From a checkpoint of a small transformer trained on Wikipedia: 6 heads of 32.
Each number is 128 + 32 x the weight over its row's rms, rounded and kept within 0 to 255. Layers, rows and columns count from 0. Numbers have three digits each. The size before them is the row's rms in percent of the matrix's.

# layer 6 MLP up, 768x192, rms 0.328, rows 433-469, columns 0-191
087:073177097104112195110065129064137093123155122120114143124143086101067155090087128088070074094091161113136163076103163106084186179127116107151102076141151114063151140176094111158159142131162154101098137126160111140153063154116110109111077138135125138126111168074134150128129072109132124107107118093119148163094137151110100127168137155162131101071134193099192179087112144130152150094162134068129062113198175069118113083148114165114091140227124151134141130133147148173126125084119108153163152176143138126131124109171142171199162124109167132098147169157072118110112134139130099133
067:067205140124073188068157125136106139171155161120106035139127105091135026103100101099132134060127147128160114101128109092117165137162185115150184098087136128115154123145076105117146076125112127149116107113123155070149094134106119108178106197067143133134182151132212130102151122084122134161130123109147129105157118193106157156108168171173150112127135163120140129136119068110099097136112134124176177121141143137153081101097126133130171071104118076126120147065147144146128139172138151150149166172116196148132087081158169102151167166102156170101166122136151131180153188137161135149
093:106195138175141138125115112157174146121131086138133129117166143076099123149087142194149151136121108121171090067099178140170133103116142151099220135140173148108110082116096143094103119119143100114164134127124112141132148132145164095171096176168077159093162149120104101114121160147139112166090130148177174111112059141118185117139091159133096114135081102126179166116031117117121108082139134123077122112114164098162138084110198123205122129107086073091092099179125129096131139075162165125137150104098177152159117071057146111146150135089167159145070119148115146158088082206102175139
107:125121114176123145176087156122121096133156103091106180110145141136118122126090102122090128128120156134097096135101106142148115176111103099180137151094197146121117126006128102158097139116083158127145055141147092141130146175142108106123155112117100118158147151165118107128155102156148079128081116190136084122125119130154122114148126121146114176151130199142144049153117121177114176096163133140143062063109124088200108121181160139090096102150117185142140142117121211108138076127128112136122154151140101216136218149153141114077156102151125170111070154086115115129212145177155087151
102:145123135200117167149083218162095109095104111194169155105113090123161125119087113044135142158048134165112148096119131093070195127108120091070113151136138102112150151158087146103175164110126060136116172147109122185166136101120131138129118127070135146197066141184103150105118174103106143163191083140110087120136170112130110103152115221139151107170122199134121131147127132128135099137141142190151120123138171072116127100125112109119118153185084079121080057130102124100133133076194111119161150118091138124133192126165104155094116120141121119114083141126088119111108130108136088122
109:097133129167160107136092141147160148165125142117147146132104124090110127087121118139099146164176152036086167175116135163064120111164125121174174175063102095113134113151147154138097112073079073081085183152133126150165136141095070170150152113118148194137113113108145110128074073150079069142129175117126099168094057155127130183187121115133136176141142138153135093076129128137161117099106116098141100149120075137121085125123151179175089081114125071119123123100113140127094064126116078153104168061143126171137136128161061148155076085160089119084182071103093118094100124156171115133
104:123152080145138134107141144089140135056131162170121148130120141126218141118147192086111104161170110102126167125191160127111162125095109050133143119126168156075160189111103101082085110175099130092186153100143131185121126139159113110122090130122108104173082103113171088062127061115139071163153125104091131124150123096149127213116057130145095165124167119124154104060154088114124157154137097143111131133183121096133126109113114106129117140135127104101109077175082079103124116095132123113125033142159155140152157142108159175170198119105143106168144156066122176168157137129099153180
101:126150101055176092130143119115157098120176109142074123153094114111089145155124109125133112120148149078136143189159161166081131132124171164179153160151169144188103083134106162100159104156149117156136150160069085136109066117066162132111103102137137222047164197168140173147183112147113034179108125166118129156149097101204127112135148100130169166090086105134137152166097124104109105117143158101097187126111158086113164145139142154131078152081078149087134108135114097127153157090152125132129146092108114150091144121132098052107115142119088179168133080129102127075141135107155084107
120:110093119143071140079126110108126148120145163101146053167149138119103125087099089145109159142125115164139123114117116076145138152126121071084145135140168162105133097155099146138166097140156148091094117141148169137133142126090086101131110165083130155124071122152088096122096133081147056109156168115147148069156164095131068131121126141097065169123134161113145095109142177182151088114113102142111142051090170160178109063082128079100136074115153065159133092171157070111142097104177146143132126145099108165082123079118080110125116087188096131139157040215125156172124185132123073166
106:195105070107140091121135179119164106177116108154147106177176081132121114086059157153156161097147138136167073113133124149133159113125069093125110128124157169128083122093090168086087089161098193141114087127143097128137136139100102161131143066109149117160165146147189073169117152147146149110117182127127193119121062151191116092110072144132102122174128119132118110188094099161158168174096160131094133147133121159155157154067095170153081161123140128121109103147077071135101129106160113057147170115053065144144135127080109117138118166132156176107121164117055203150125115135150132110
100:143135057105172072105128105027098156133142103101140117164119130158162102085120129115176125132187079079141064129068076123094137100179127116123161135130086139126078132172069121182144106107143109066162072122132117119184151170136093084106144105125125172126102138087180107134113113136165161096075127131137107097105109124162135113106126144119097214140091187164120139133135149184120144131139134105102136123169112141098122126134074145197104155097138175123153172150127126155153158155207086138119082151138070152144118102097142149051112158188141155135065183090147131088144073102139127113
107:133137118140151155141114122098155096140128116159112190149158155137134107080125087100123143090107056070153166069075140173149133137136090100142093118126094138109142118104153135100143158120128170075188119137134105139081135144098125146141154100098152162203164078140089159145181123112124123119161169130109110111096149093106120100163164159134121140136116120077130126118055125075101125108097219150209159154104107138158110142109150109157141128133148147119142137231128194141157129114106082167189105077128123102170175218058090105088151142116120103080107107207166161144130140178121187134
096:103102135094168157203124213119118161149054115143084089153154111130123130077146145113165153117112141159112129132162109118117206169111154132146112106114101169085151115129142122114174132159097153130172059101096127169146165160126122165173134094148216160092113195069105101157079156127157081144083179124077117147138145176114121110171125100080136146149150179121117171140166121127120153100101096090168162118108129134102192144099130144192151111110111076154181161136140128171108122097107095133068158164131114164069116129139104094164112162115177204085152111183149160133140058126126142157
077:150165070117113097130119102193125118132108203155117141138123124121093135157090109131096122118146111138137162085140100181118166137128169118143120113118119151096181122142112134122092104106120187135146126117154138087134068178135112179085093189069080106119121165067185165106189069171160145190142153162139086149104100161096141139169197139094148091115122154114158148068185232095108166130152167103181170116156119097171068099094174107114133096124078161115140104133134166144116211087145129113145138167130134095099109089110155128104171175138150109131162086146196142127158101149152102123
106:229139155132124080143164138107174093088118116134100113125098090135074159072128100174121098095129161149121146137111147086094130062085126125139150104110122154088217123116124177199111193179132125120137118179186144157180134083178115127125110138114159123097157163128075076130115111145169093135133111154142081172136145122132141168125119115101144106118168126090105130087113184170142073165086101087110156141107085058131137137083090111078054142171126171136121121123141156073111130162142130102090117120101130122093077172116107099160136168146156122147127100094061182114219149108151117163
108:160172128116215086090116156109140152101099115165183134142088120109163151099133127075171169080097155108048080086188173155095117130211099122164072212115127130103143120122124136138130187105149077096137178164123127127151100130159104129163143135104136111123104124164133081156176093130146138102076132168154130065167077136092167150070115123162138117090108140152108081135111106152146146114127104090160119107111127148086181118142118202142110128085102123161111150120134127108127059141139103122123051129124105155114124072170106164103133078135145072116151134142126137150134189153074153034
095:157126118096170183120087151159178144110141144165126164152141102082151113077138099146134117119119164136139132072139095131131118091141108101155055151090105082107164192105168085155170111095096061062176086131141138200146111169164187099147135146123116134083099125128177092100080132174163152167122181120090112136095131136093070197113080176123129111135109104136114171108135055169133198126174078149106116117158125067116150100088134108113122137101137109137119145131076120105235090151138119123149111152059158117144174112141111112150085176082131160138174125151164140171154094124124103107
087:136157075131128139122082097155118153198133137128112129131155108144131197108140130121118062064154148069155163127060057121160126057159167104104142107107141095191147081120169087120059074133105170104134127162129109148137054144082166125135087114143103119096120136156175161204133168179151125180126163122100153131168115067112131180137151109089114164138110147134132169146157145134087142145116110112128099089105172145115068123120072156129067050127072132121155094134122186107097148103123140169145127108161068135144147182102039060106161164114124138119112109121114137106129121147103114152
103:115095091140099106098059102130118158142120132143123134148123122168179106125112123097096140129092165122147116153139137139110108026117143100181184126129189146132182105136103121119145112097122131116201077095117098132143102135044115086139146114089115071098200097169142121144087063053165167112152097024090113164197139139149087062124117111114076118104158106082094068087132116099153117098150131152103092135194122137143121157148148151152165136170148081140098055130132133086159082095165156088148054112096094149124156137131093102113100094107120142154130142144122109150109152106145128088
113:094122144136180030164121096091132116129159138050143148151128142167144102175124103125107089117134147122128201116101134164081121132130117108151090116121139140175078101133105112032125118125175208096184120133148179162111160147143041132102062097146126129095134163136155123156176082171180115157133142129124142088098113131169136083150122110129159132147106098097109182148146105080198144142148134113168118121135112158123176093122134174171117091117119118117138082103086137070139110091117074162117098091086083124140128122096207104139186103168164156120107099091103168127140139127143147221
098:141139139153150151117130111100150135167069155124105152152173118130130112118144132160158114126136167109158123095170122158112127113180120138133153140168136109113097074132107114147152130101178131086132170103095070135147121122110095098065053142108110084152135153161124119075076125155119031096129153161124175133072178179112118061107134116142148126181141133155099102085157165195161180118053166092057126145148130196075142109068114105116101125194125103159049122124140158121093160051150145147161193124158119179125173119134126134143153100150164142090123088118143089113197147165112085167
098:126111164088143129103061075155154099130138128130110155132104093134157112123156113122072113165136145085131119144108055164179044217166176112181127113066135121145111124120175099131169089156125129123144111131122082127106136084128149131149152121151133049076100131150089122129177131158134145080103088070124132114125204126114103123128087116152102187153122134083071112110093148146156128103169163062160190121132119146130143073115146132095089187150171155138133041116128133100131116149096142118155151154118178167129112157153065152139202179104090106083131194159131082086120122151127109175
100:145075171103184163115122100185142180163155140109166181098162129161102131123118147160153106084093181129120161123104118191111158135122167106168177098111111164129120117101143145122115141109123133084175111159123156130100127122135070083136131131073067141129050058106112208090170138114187133152133109135109082108094140097118084153206131086097090119122108130141121123103096084172185107181184179082114095153117157114148124131112118179151081072114148108106060107137149102137139094163086121133196143144065116121115081128122134087123074061104089143119130147078138173122160089140145147086
099:148177159125133096126147158135165132100117131162109125109083144085103136141170114196070201103139156125113113144116186130123177118111168061131114137086150135079140125163097091121163155152128172150138101136121113153130142110161127111046161179184190147138172080112095138112164167137145111171136160207084135131049125077159099078176156151137121170102181086142165130100100171200085113145081109110143125150081096073070097135119074032105076117170078130146096143165069135128112121139112154102168137095162149102119113156092135137134148134153165140178112126099094102136127132141146110133
088:113107135149135112085120145106173161142115182159079112115168086123123086139100104104089157128130120158129169163118124138122062196154135145068112054145130138077146139128161154175063117124140162160147112163143106168118166123089126141092134140171092135052145129140077099126095152122062165101148164140162114106095108221113093163163105136174063142065116143126118102125038134161130130081144113095123116132170145106082089079129127084116139162086120141139124101127098116162114094080077141149111227139074154136125140099091092062122136148120097086101084182171107157149161129150141129085
104:157114125155083163088124085100106131091150067095065096129132113137094126136193119121130082095115140116140073146138063140151106128108133146126126065156111081124136073112081154139152154129159167137137156158164120155121164144112183139128133150091160078166070102105151076075140158151108145172130206069128148116174109065092098165144138051127143158098145094140206113108135143184195141133200132061178124165118108110066146161132153098104123151152153099165113089147102105103124155159118108138132111172132135123127137129180232181126131085098139164095133146166152138173143111160101120114
110:128130109108096112166123161141135140084142164080081154134127138168170203154108100148130100114121130137142152072176085121081124143109107138131112124153115108094165152128131122067144121080104103041183081125198126128092144117147129167124127131141145128159055105091121129128102131127186111089138180198081111072118130100121125069090094115144161180116122155065108202063109094166149133059115154163142176105149117079127179109124140148179141154172149112153100117172132107095116086131170160151114081116122151181077129146088164113172149167139238154144083088128117111154143129094121128129
112:106138044145084135141101107050121102103127104135094116159159187146098136095157097180119095151121022161148142150144101168119108151152138142126174126146107135094140114119146134177102143116101145110080112153128142227114185113182093180162182149162109115130144083113100081140119089103056140105178148180125084141138089127090175128097175165129104158128127140105123157174132124142118157165071134136124095146175111111137158087101082126147075160065121091147121118131169101059147131104058109115095127058164143142156173070087108122125129185162115114147066143143154123141143157127120141162
097:103103126107161136157141089153102101075158105106164129148111132135113138103101153107131172167141120053155115070068114105200107114083069141128123087127147138136160071154096089102158132171148109068096084149152077133080136105107113119171140169058123140118080122141129126137120157101116127187128140149150129147109163100156201107143117105151089112165126151157140155117132184147104072076174156126127116161182123113133143117086089127143190143140144111112140091071084197177076168104151101117109159090126114119114146122110128108131105126030222150159085150194124131134069158089145085080
101:120132198187090129113123105121134157103122096149161135117057090163141121125122157098148102177112107172179173143138100156126146125107120142163124123127119150100094110151112126122046091108136101149128174129107060145136083091089148120195121169111126075100193115154100131121177145113144115083133162119132079104152174151181162178117139058151148094123137170078152207113092058158141144111054106121193073179130113117125158089076157062145115138106105115080112069100129106168106120134138077135155165089136115147085067125149119114082112123139151156116082110105112092114184118119141182176
102:175147104174179107091097147178157139126203091129079103168153098125064103103170088115146129083154115103079129147163075120131170179102176111157101159204076140208118152138130118129111108107103133113158083092141123105153163104195133093123139113151142114117099151142154101057149176098146106107110158137120165175126107123158127107165139091187099113147135150059109100113153204111078120157083130085091086103106127148154113106081143169066129166118148111102104179089102107136100121163141115102147115110108116170150100097145095075084075180115085177112172142121145125113150089121159118055
090:168117148131079104124140116074102160089166087106128165169124136117190100104129146138111069141081114167171131125117175086088124110088159137133143106100169113128108184123074101133108140173137156175053095068110122176145133082130164134097132152114088109168144101142150123130078140066181131152142161143132128117114082143138183135169141177121144143176156140131091180152022093136129094100087120117129138128112109099107122126159117058073097128166137139153101075113126101123177126183162074161134164109070114142149080089129186134204108117101076086138138151108137141125206104076158171148
103:116184100157138114092133102136156194136131079129111110103154111122102141101115149115124155141092098127122147144156169164094138126130154146142129150169227065045108133155120187132106144088123078117070098105114196085069129164098147091123087122127101154140085179101111133107180123149105179108126100099141115065115027103079157158176191119158117109125131100096107095158091162154168171153137156132157114139112103110099087098110110124134111144116129135066123175137126121162095120125087064202139117165139076166110117160106130085100137114127133075089075165135142098202147181100171130111
093:128116178139099177129149152077089195112140163125119161124188103111139125177117127096141160122094114171090138126080140184109080143154152077103146123108127185147144125080089096181191169126090166178118114155121145079134122127046098137099063125152144138120111145118145115113134058147136097126092072114095141159143106139132090098201122116152117111124124156102192175158095129088114157098122124143067170126141130153091140070096180125146128121133122109113154128135128155118111125057162072128050104141068178124064183122145137115166157093157074202115100100153127106132176109086146101185
102:118157131147142060117110077167137128138168064161125129120137150107108106117121135108096154131092171116100109161126139191098092146106105120171098173113106110114095133092167136219119109150131113173181110157120094173083153074146170108167110091079146131087136131172064132104197115091140145114105133076075170133112107100075156102140125092150132160120096144096151134067138119108179186100163158106098126096126053190101079143130122091164138175110169187124107042180187123120089149143125123120123119086168133130086195101092184120107125122143082137144116138149143104205095122133120164138
106:104107153100141123149165116146170155119107140111139152113098128166116112061143155163074106085179099149164124061135104139147131103134104133192167121130112126099084129127176151120213099120157094157165151091130112103094189114093150092146157171062163162093088189156095119125112118171168130148093186100140145110148112138122097098134130086165123112104155151106146113084129123136138166132088127124074140141164110119071117169169135088138131164113111111130189065181235124099115178169174110111146122073112054062117103137132153172129157154118135147104137173124159101212156102115152076176
105:123135098086191107128137202156173094149136124134132144135156131151086165104148086082062140138144121209174140098104171080083153109161151076142160139176103088076168087169114094079068137150133143085086106101120180159159100168073135160149162134167168103129206139117146176126120066115129122130133125167052167102159154113136165142121064128168041080126132128089180095133118082116094139149108156113149129123142150158085143135107122095062108099123116147124115173185132146158142159126145117087158121089156137149122115157100108136123069196151120147156083067143132096135141111136135151161
# layer 6 MLP down (transposed), 768x192, rms 0.494, rows 433-468, columns 0-191
093:069155068094182138172118180189135055166086105163170131161082144167124151109107143150119093135146135140068106159120123089132122188119131119151065083174096095180160071168145072112111026116180117176084123156102100112126117101144113158138145140162165137116141090123180139174110155120132148171165144124095135175125166097103146164095128146134072079113106087159080089192157127058096138093143103129140151143151140138157144136085166091078147161155138094177179115133119087102136112139145151155126105144157110108141163170131174107111134138122117045191142149080086110127121127138103143145
076:162109053179149074178135090181067046100067200172101178072135140177197140179152146156141103105147184152146097145152149124125151105130170142125062133117086102123146112173139127124124127124158111184087125089132118125119151089153118137137177092167094199156116127122145074133113124127060168126106131120129110155129156151074207082124115120114139148147094089075108113156140159075131124115153146056150149146101142155084096154157121065108139174160128126139133085125185106119106120138130149168081080093125121109193134143139125145130110200142127116128129147168160188128110154103105109117
093:151157143096112196225065089136158135132161123203128145124099122151086148182115162141138171083105130115166088115102199144101168159092127107115090110156077133109139078179080147112109106118123103098101100106107105097128109163130120161095097099144149114130156080105155130148120126057122143129163098128145146183156102072130184140165140150090088164083120125154174136085097121079142112120115116108087087082130160080106176105120148119079186110100098047122069169137172127120138113134092146144189145136137174113125095092088099113125180118157093133106180169085183065164119097135099147158
108:139115104103100073161125159128124151073183176097118130134116105097095043181094200151183125131167081099134112157122157169121155134148175165104145118129126095124119148149132188129148187140137112126107139122134101130135143144157146151114158109144090155119195093120075152068158126109152183183117105121100086098110079111105161143139161148125147087136132124094101148142185164097181105130159088168165191157148130111118093107095143108142124085133060146104105148122154149082072183103096161073174108220107116155160078087157092136185196106173149101147152182123092135123123133120180129081
101:113139073146111142204179137132145090145113115161133122169168158116075087155138120142147034214120094152144100159150120134085125155091220130147137084138148120134141059068157152154187122072139142177125201120106147139105112106128112125140126057187119135087168138146097120121120139139155150100152113089107167117134148091151107137113168141169151132134141142140077140127181138114144196160137212085145165121123132115112161135170119126094126194120107046208132154073126139170156128103157120109118058116128116124148116165129128086146136124134081116100171098098151081075127142077105142120
111:076115109156153165087135158157139155172069133117179114107141139158165100129108106096123176158149182140129151153124118151114155158133186175182166117137142136109091196140129180160103091187138163162107094071177154168098096102129131154093138103165079100143175099085145099154152131138093189178141162097160127143063119164056134112109183129100149146143156129203126077096162099118131134112129164162130144170161099092142127126140124110133144139083066154116082195144044122068111126149176085181079157150104100100093137116145125181160140145124075123130160114156184139108087151111073120136
104:161128110147112178145126182143063108109162137166159181131120100111088174158116107158142144098139156146121064129111154119078129133132167118135098141149147111139098119138167147134194119151157117090175120176189123105195130157154170166139147118116123129062138129190094118055107098196119091124139172139130134129156129074107143105134127130144125126152088158099143136123101185116174134157077108146176058118076088134163184126127096092190207118109154140121156188150147150181158112108117152164154144168096132104150056177109163124088107091116138095153121095103095061193107136093122213154
105:147096083154150083113081141109123152072172098155142149073137116247115105197149162086177127085201130173125120137150104127134153168162147086106164101136092180120134159168128162088131197169193141098103104126197148168127127132156086089087113163092154166143132124124174125130127045150167130168112112126097160119106104147112155104162128112162146066173147094118113132135077125118130117151148141164134106155125150203120131123082143158115144142068139179098133103117059193116097151102100135128104111168156078168126149129100122141121176115140096152131096112094111069165168142093141080108
118:190169079137135119129114121118113166043112087122194121139126110138151115125113089151118122125106121089117142127109135135190158139136159076161022080061143093070166157091075121173135133101161134167107101096136139075155099189134069133131115126128135168099162120113151133122149113205149159100081112133145097056106149140182091153149148091149098127089151105112136101126107142221089125094110048134138103122055194191110140118142152119113108133119138069141080110136143138112171104132128115109191132132094102079089067150123095134100108106104109115116134064160143125117139144143135087153
099:152113155176130131100123135054156118140101127119096123109121117141131138171154124110111080154132124126098126101156146083083138132108157152184081137158117120172150129165037112086099138133113101123106196095134094115141107179114115122142136119159146143087090110125081112079145151116173194141053103086072164127078148076088154116143119129157126153128102133129169184133040126140141146077134124161127118068168168077146102132042152149209098155176146125182075169165102110125124152106187155092167106096145104128151085133109127147172142150119171075172071158116066143124108113103077154165
104:048113144105136157105154108162129128106147152111106111105122146120131150141148103082132122147072105122184113102080148115157105124208151174146121068120178118118134114091158074134215094096151150121140119067072137094120140174099135169116114131113182173197081070114165212121089106106131139148130125153056090143089132112196066107093165124115171098169185148087086171094067080185110119078110178083122117099095116096110124078105132137132122152134078140115113138093117116181084196146135095115147120101163114102166120102101122180130110161112113131128120177150127095148100143138131124098
103:108155153102162181132091113100171099139078102149047165146169152172103099166124131115089181096116125175125116200120136121126148142122137095157114132079193120122167072155130156111074177074115076133130163139120147132165155097112082074107205161142128136153098076172161117067122124110129117112123121056160110104132124119087120196164119115143155116137121167152077170102136126093110137157095123112160132165108074131172092102061136121123128142112177118165124104125119098112127150155106106051097162154095094154160141113117092104132170153141096077049149111124160163139085128070225153121
093:104186187111091131101115128117111128147185087111101096021160121116159220156146144134151105155092106095149104094110175114099143165080121156132087072117113138131176080108109111124144116147087172120091139106167132139141127168112157146212201117193116133072172111189151118127164108143147141129101098170161106117097089151148133135048136164120145090113113136138053043163135134134098188135113124168161134115132130111116125154126130117051136073191131165168128115161175143129101099117117121192162137105152123093108104127094094142108147168152093155160071142142090121126101130166122123160
087:156057096155152144147160119114192061105068109181151145119103149164130106090123111117196084160098077169123170140158089102113108142099144114086139181101142133123130163130129077137165108147111084129167132156121123184132112109160198111196179049153152123133157151178116124098106119134114117082160121112165142156124084056122173134124096109124197126139095111180132126117135106150180162140146130147148170157140146150137108153115128133125143140234106112129079192152146072156138073162118085087070132111176145091208150138107129109138139113096147111185116127114069089097085128129127147161
104:132163171114106110157111175072131146112131141161155125138078141140158133135125147143116186103131100165104101163112150116115102224113198100168169103181118169149114151125142127122068094131155103121130098187033140081112108126181126129076097133182124180114096145093183116136099111100075187117107110163145162175104133191106113207103115092169119127126133123085098189141107076180170130114074136135150130145113147133132166107050100123137154091132137173105085123150146101127100099116121141148104228097119160109121109100122104140164158184104123158171110189175136114128155108135162079110
108:086131189136151102184161114138160109077113120165115137126139159139146140154079102171077098128105181118115140088158114110126101150129095134202167114172135179109137164112062111148118085140139172079168141092134133171159124146109149099162076123105080118108092101106164153152121137115088073161146126084125098158114096185076117133157119164123113134087133076116105109112157078096104124138102141075103118150079074160129175156166202110179142148166100109164114121139126120099132169078082111129116148075109134155108057153109138114133176115214166183076122144051218098118113150125116080107
094:111182110175165148184136056142086123076145148153146148143122163097153110131121148097147159113175115127110106163117108108060145101077112076101178134099166189118196096140094118086118119191152154161073156152115155115092143132093124120128152119106118122170129112127158175117146075147160167171146115115100115137122108163150158151152152149156146122091152175140124105134203114123065082171112144132104082046119180120095145118100135154110112105163132145078155082107145142164122131196160164087094063080166117124128177142132206170171145172080171157132166076148060097117103119147131176117
095:147133136106134134176178104132139178045132161048123100077104156171084142127152090127101191146089142106166137130137129083110166135161102193126136170114121133063084087123156132130192158073149140140150188165163129074116139100042103124080125036119132207158152082142120133160069088137119103206164111060169187080149140112158163104137172133139141105156119097110171135179122083104167121134158114121123140121123140130165094122095169161179158150111165098119133165083102129119140111148134136085139112080131177157162115125154161136133118099139139077103142149106103100138108110109134118169
102:078096124113114186128161090188152122110162142177118104069120044072149088145115097174110058103101115092137124207136147139072096104138148146172121091138167098138059103110156117116127154109154084151121194095110113127147198144147122159157085077115102059090086086103138101114138166134166136140094085107107076123173111121072107107181119127121121132141104116147102140117161161146097105130147061106200168118149155117117131123167139066118124169132095093200140165149146083159122155137144165101116030102141148118138119137169163096126150155135082134117169105180125083164107127161122136130
109:052142105177110088158058091133113123109165153085174109111092086152106149103129117112126157077134151128173176139155115074118132150157121146062065126122163154082109075126114124149115118126174125155084112122124166131155071078138132189130096101075155147121086068139134151120139163128154208151093125184157133133137165093124144114210113137140196111158200126116111146090111179203196170122122117155115135095098127114149178131118118136114094166147111082127150148102184145173153111187135117162118156144133115171126073133188114147162041092086119131120126132111081155159140131111095122097
100:188110125096150158160122141163152142108053135165138098130181160088130178127143160169131154094157153112123146177137106147128149154163176151162134105126093159205117161119154136173154152175096164160076126187125113082130134163157129097160178146159194156188089151118140122126142134138108197104227019109102110103168155118136129122148196103136124134134142122098156120168080124057131091142121123137135157102115093115081134089145082099078100091109091117069146145138164144118121131111185162088153149164121155122096062121119136135137103157153132114097111089112184083125083077147181134146
098:110124030073096139130130089129140135095117152133166113125083072158155128171070137134129144146067153147112144100139204151127147122084133091145112198176115112125147125132085137111149129136087111133127074083140051103084126086037074093157104141122132139119165172100134168152183184181145176143077131094183113152192118124109142084072071181098146192094114144130108156100152074122122066079113172138170114149116100116077152129151125119139152151136102143130174109108152098120124166122074123158161131116084135156150121089142160112157102156093123192139153127144159123112128158147060111122
102:134147118130141114153104139159152119138095131108145133151097194194147072137102142111135147115091132129154125140154089125163105137130107145072135134127129200095114074132142137113095076096084144092098080090119089097079116101150127093195057121126128113089211055104128107105199095176125138135155115111112112143173088087099117097153148140127173187108157107114110133143128136162140197090200138056136177111126178109143112100187171170126085083177112088105097090202134181112180157108129150140158129137095149117076055142125072149147078137157125116132079118103142093117114074104113125130
099:108130158121162148135078108099150152088121147131192091148134136116131126159150138123124102098215157113088098141150123138120132126069135140131124127069099162102135070159068155174155065154138187186121104143109121113103070152133117131123170104157100127040169155119158097114118174168099141132186062103163086166092200102118107167158134114082140130110167069136105136129135095126183095114135149147138092101089104133122087159189104119101097042092126100083155162112150106125122133188100121165143134079080152166107205062158154135156108143090113103107075114105185129114093120101089139118
092:121137078144105167142169113151130140131153145161109122089107166087115154119113158149062119249107142115091155160103156109182073131115139152129114154180126134068102165067090152100143143123132108171119123136191184103102178127117147140146167110079111117090132147145111159176142108157050180124118134144118081119154099194149180099102158152133086084126117188130091166157119155134133139160160153125116104107115153130125131089171127142131136161093121173149174174149064128114101122156127159154120157155070153142209096168117134140098126143069105150160074177189152099151077054154118137175
098:131153156115143087142109185138144140141118130109131141129083130134159106160125134132176089128166141158112152138082047103134164175101138123127144152190145119174133143093115159164165073194122145122114129134073118116138154163149104111163127081140144114131078130140125088121115129118111100092102152168173091137161117082151105137132125061107074171148145075126207107110093145124178184151108137146155110132074091109187149133127141119050083177161144162167182113073150084224082103152162149134105082111102155128138133132154182163163135153057233100168143079164126091160102114137108127137
110:100161154187132113129150166064079073121158089146152143127165125140145127211202102165145144173146136106104125117140099075116170175136110144124126112142108093135171157107129107124137090148162148147171097098086142121107116112140094120105123172117127102170080179119126131145123201170062122111153165133097198149137159159099108133071128145096120152153059160077131127115079139139085117127186114213146095078060117084151178135136134141165116155137161146147107125163139123172129095128102194158091134131137135116078063200116101146152070135177185095178096100146148122114140136114126092190
107:123102154159083162110132122077109131071121164075155142146115069136118167085133133153174112101121084121101168129142075173127120096086101184128075075136111117191085153108087079118166107099123120124108168091138107176093132138101134131170156133136175166125133134086072065069163041110114174104105158144111066169112123134156159100075135078091076163149099136119124145110080174114106152156098094125136178161222070176159131136091097126157129148066130109160117170140181110147105099113127148159087160166173123182183086145131116170133140105092100134120138112104105150128111076119104136108
100:091171079151124100083129180156167094117112092121122140085102136152154188142128143101174096172105144130121122167142076056208145073188126157128193156099149107123134118112121138116132110151119123121081083085134125166126094116164135089171108152167105097130020099099148218087110151097096111158130127150152107185105070170084193119146070116112119104152161101136194123113107141115148128044184145148099125159112094112127125133114145136106198136121144153089143150125166135151105141127125134140120083136101144113110163110107152149197115110119133181147142109184120079148100128208101151161
102:130108161177081152082123136074140117041104172153181153135098106162150119124087125117157136091161112109121145101155128136164120130079077180120082145134094155172122132105177127124175142066108132149131057105141105139108132139208174106122137123146115083176070142167166083073174089100129097095162149097136093162104132116113155142128157096159140101147154140105110053072097113128131120152155123168138133050127143106117112111138138152132094131088171129077102166102161110192070117098106129142189130098085088137144164128139193157118114058134145214124120172164142142071112158115108120066
106:078112111150149100106160121145107118071117122127130115135196131130131141106142170093152088126164113088068079131033117136168098090113100127084067072076148070170113181091120151144076095130060172130115136117110126154108106103086140110147115137121118078133151087140073080101050101124120094111070114079103152124123139098111108146136082116130049148130099152141160143125138158124143158175142187074151177117143132159078129120079161082100057196111136092122114124082086068147195080115154154132078127126149099151157139109142074088105158149119173113114139104123126099113086089104128137103
092:135099115116123131087114188136167110190121134159113141129139178123161124151104180090122109135129108148128114140166130121063134152069171138088126077169093197140090159149100148107088118145195141102127104144169139181102138135133140170131127127120173059102152144160115141157115119138111149133152124114132094157145123165094200086156158168144148116126123149156144124165128085108149162144113183081159138109107092195208125135118114171154114159140143105132020114057075175118110118109116173124168040150140145124168093120114143133085123177053167099206066161128125118070123108167118123153
104:141141098145144141132174133135148134148140134112102194094075158172122188094146117147100175114100166170113158116059118157154048122142200160142121087107124126122169179125129143147134164114143093174058161104164142076168142193112160085105086129094144173120173060127126138132154092124180174109107157156148169145123147109102133121175050132117064145095100151103120151166093159108088143113175135112129064092123115104070128154091133136118089153070126126133065153140122092115201105174095147082130148141152115093094085172082116152145119114148124081111086163150150149082129084170144168078
098:096188176150118138152077158116138109161122122126094125135123181128180122143144136167142145118100108134125127135160130095136163171102111123097150125114082135182142125194187142198132094105139095185131190100108096131095089128165179135178114173121115130102112150129146115091094083133164137067211083115064092125083147084148088138048145150135180168163145147133105092137125103118131203143190165139134100095082127124109136124113139073077085172122134147146094133066153093121184133136135102095118107086092177131136165178070190130135146149186108144096173137145112088151102185120076102094
101:098115155053121118130100080148149119189145140142156154096139122124109124103162140093141152113120098077128115104171102087173134130086080127119074079070162135068130132098091104119140072130114122092187116118106142077121196151140152164091065077084169147139135150120095121142122174117106147138094110113127138177074142185105140104145155136085128045156204117166117033126053092180140123095110126130111145097111193145142189108178069097119139094123099187143190153134145112104112162157115169149153150095112090133134110163110117106174103139154095150161089141148118134112137104194155158158
103:156055149126132124187154143125093153136140073196139123052065089085137144135180130118095143130159128096108132092124146099192139178081125116112103131170125150159087143163110129126150108095147116155137120091152173103105152147132119097063134160163139143121131079145098143075111125073169124097122123171055110110175137117136141099186208137131142111136123181122023138127115114138212109158111153112071158116103144148101186151184135155119127106057188098194124160148123146118116110115112117186146125189110108105114149108103105132145159105133160142173197108186175152110149104146139123155